From a checkpoint of a small transformer trained on Wikipedia: 20 layers, 4.34M parameters.
Each number is 128 + 32 x the weight over its row's rms, rounded and kept within 0 to 255. Layers, rows and columns count from 0. Numbers have three digits each. The size before them is the row's rms in percent of the matrix's.

# layer 7 MLP up, 320x128, rms 0.0706, rows 279-319, columns 0-63
097:130140111157127097107123164151103137135127162118085082080178173112144148112122138114154148128158086117172100099114214166138184132175140150164148106078129130098133133104064125080117124114158137
099:104163093056136097091154089128086087120101129025120077183104103119118106165131172162063160163108146117139134113174136105086147118131128116167164098178157161133122140133096134163140108153132186
094:114119167152153164166118145151164153125139133143165140128126168122096184169105195103200134108107125112151152152124139118029161103089189127157131134124143117124177131105114122121145086131117084
102:110172116140149112053183129145132075139083117083134133135127126113128163126116096129072147172187143101175106118173120152089148119102140138095166126066121136114082175144139146193133152077154117
105:145088150119109129114124068142135101100112084121089149093083162171159142126099114116157172142147184151158072062140166126141110160102152138136107147141161167126104138145095115076131127178128127
101:117149181111107144157076127105094151130180118163142103165095103124091190102094109162141122192121116139108142124166096169163079173104111140093109084170181113142088171110104130127161139203132137
098:179128126149147138168157098164195147151136208117119080112175113200092071151097146131144113138161172099118110135164129111064157152129172148093120038132068181179184105160181111099116134114088105
098:151088083151111178160115121184176115162087106175163113151210160124114103098109159115111113072124113103117082158110170110099081160140122221114154148090132079148132171120136055075094156061129157
109:071149150131165105145107148144117172089232117126122112126089156104120128181138121215120113128125060087127164144105170119158139097165114101189147120133098134150138152135082084160120111108153120
101:080082156149116158130127168092206123063068120129165128089156126161101124111039061155153171139107119126132094157114110131114118153156100131113121100132072223091120130175075106183153115185097112
108:100153166106167092154140102111107056135113101067154205147136119070112147134169119142105155170090145123161150097138111189135099135104123144124134165132152175114150117109126122102130095107122174
099:151117114101128164151092171112155108121102127142178161145159193139140130145085119172074107154137153159147129120140139055140106141100151127094175132116098137157179139132180184128159184099050166
097:175068136094128149112125109134110121151072149146090051173131135135133154148135103175093126123141069161144159104084128165044139122168179182121175087166134099125146144062115139112104183094082151
088:097145150163138130128127096102125113158094173094095196134185098147117106098102147160099106117192180107131101087179171136130066171137143148197154110106162164136153164115111190159133134076151106
095:090135154140168092105141088126091125141105144115102173166097154158173108090204174118126061117143150109129125139195145139109079095126149139097159124062097142060081166125156116110167139063110137
096:082155140072148147113138119161153145120183107083166097159098133120154149131158129132060148137175135127170116081119197099112127170074114171118145063117124162099147153182180115126148076210170103
097:106134146142079088117190125128090121128129120084139142116162108159143103129123099096116148117158125094173181125114067197137173134123143171112186165048104125130119112095069133145152100144115133
099:077112166067127132133069205128117112134183126104133146113127081153120078195141166187147114188124183166148081150105093099059094104192134124174119075084120105075150124123171133092100152175123088
098:089104148202143143160108168139137127095107153149067170114103120087151168083177050219142131085137094072145126111176121147125143105133109101101083131125086169134147091135119159138164089171126134
100:087180110136174097090091127110132096213101142123162174165102130044149107086103172122104147181183161138139115108156105118132077159134144099110123093100154159136082127129123127163128073083128092
100:139108079195155176135081118088104079115128123113099147142144136092115159148137171129112136169167110062137159144177203095057116178148137139126181166087118147123119132182149179123129152140151134
107:132169159169150134151067183116116187083119081177147155066082117082128138171131121117134174074089103093080122120139128118148137108127106189114149120139106156090113158162116122122094097148161158
087:176103154093105160156102149086140048135133061123151163127137126118115117080099174167124219145140112117125163179144117123127096130109099189147128190127138116172202127144097148163148105155090098
100:108166111157181089135081144160106171052127083116134108158129128143132123106166121105159124141102125098105125105117202117180125149134119158140125110108134140148125164141128092153100130123069138
105:150172116117113096175109121064129101112174159121177106166110108169067162094107115183135092154145126120099129177078069140181121140092113158105177145118163122128119149181073149183140150152093124
101:149153091163049122097086140135130171102136158119088119136142122151145112113131096128124180091127134056128135096195109142123122090102094176165104136116079137103163205157106086110092112168157136
104:144161134100113109119096109102148149149124140198100127119160126128139076142064141166156138104169096084179135133101169132130123111149077084139082164148134137171178168087115172120105244158106071
101:159157101197127118153185158121108075164148153065090114139119179158117141124151164127104116135119113111069105131129079132143141152074140120148098155162132145164096089168132129129091138087070152
097:193171101119137123185054123169099077113088097126142103160133102100076161139167156151117140120089175115200151115130119130137117095139138099125088135116113104181077129099130094092203183119093060
101:148105151168078140129152126121126101075150139110118135127152145111181114139117149113137174137115045137171070169179115131108122163091103101164123212143117095093137120161138140116149149071081102
093:114104087163121116167084098086075163152156095134115156107117137075138112114164150080095115157141118136142148105104108109130054132097220129121177113127090175165120136125185141139083183124083122
100:149149118106077114057163179175120151103081127149165124156068189136141135113120139169130082187105098168144097056084151108181082169135097182101120123119123145145165172114166171102127128161107154
099:075187106149159101145113100081120147123184079140137088132130121102156128163175084113142125034116098082155157102162128090123099153172180123161128155105088093160168081060127124135133153072115144
092:133169157123112116095131115075137096121150055159107142162150069112053161127127084085114155034085080182167158157165114108110131149197073167078096134124105109110123113075135142128140162149149098
092:146160129148147101087122175115152085126171136155129133072178137127121147089210126139173141122128145113123089193099139054127198083128130115116129149112094157153142106133115187128082121179096143
107:162101168127154140209142074136174092053172132119161100108078129158143159099098183218100150152129172098086126149137195154223139139173113070165121164149128100098138156102108152132126076122103091
097:152098108110109151143084168100169089086179089140067095132166164137136141179119156114187093082122139093097123134144162089181153073087154160148193088162200128163082165132157114151101110136127122
104:152118132193137168152128119099154203117111132144127093104083074138156130164071181113156153103109117111058124120097080075108151093144090095140053128147149112112096147099029153171109097150117087
098:091119120206098134112126141169091118143142084102180125055126138116134100134119122056221133174126119131113145106147098161143179140175128110111130123130080098200163160173090149156129074193134115
104:083148174144112121153094110172152071154133120135145081127186090189046068188169107141176168125118086152158108148161081037084118168035132187139149084134139129088120100167094125168107140152206128
105:134134161154186101136131058094170127127108133125131096079162149090124125180081088129128120108127096126141157099144150125087167075145133103157104128055101163047120125131145149161154161129168128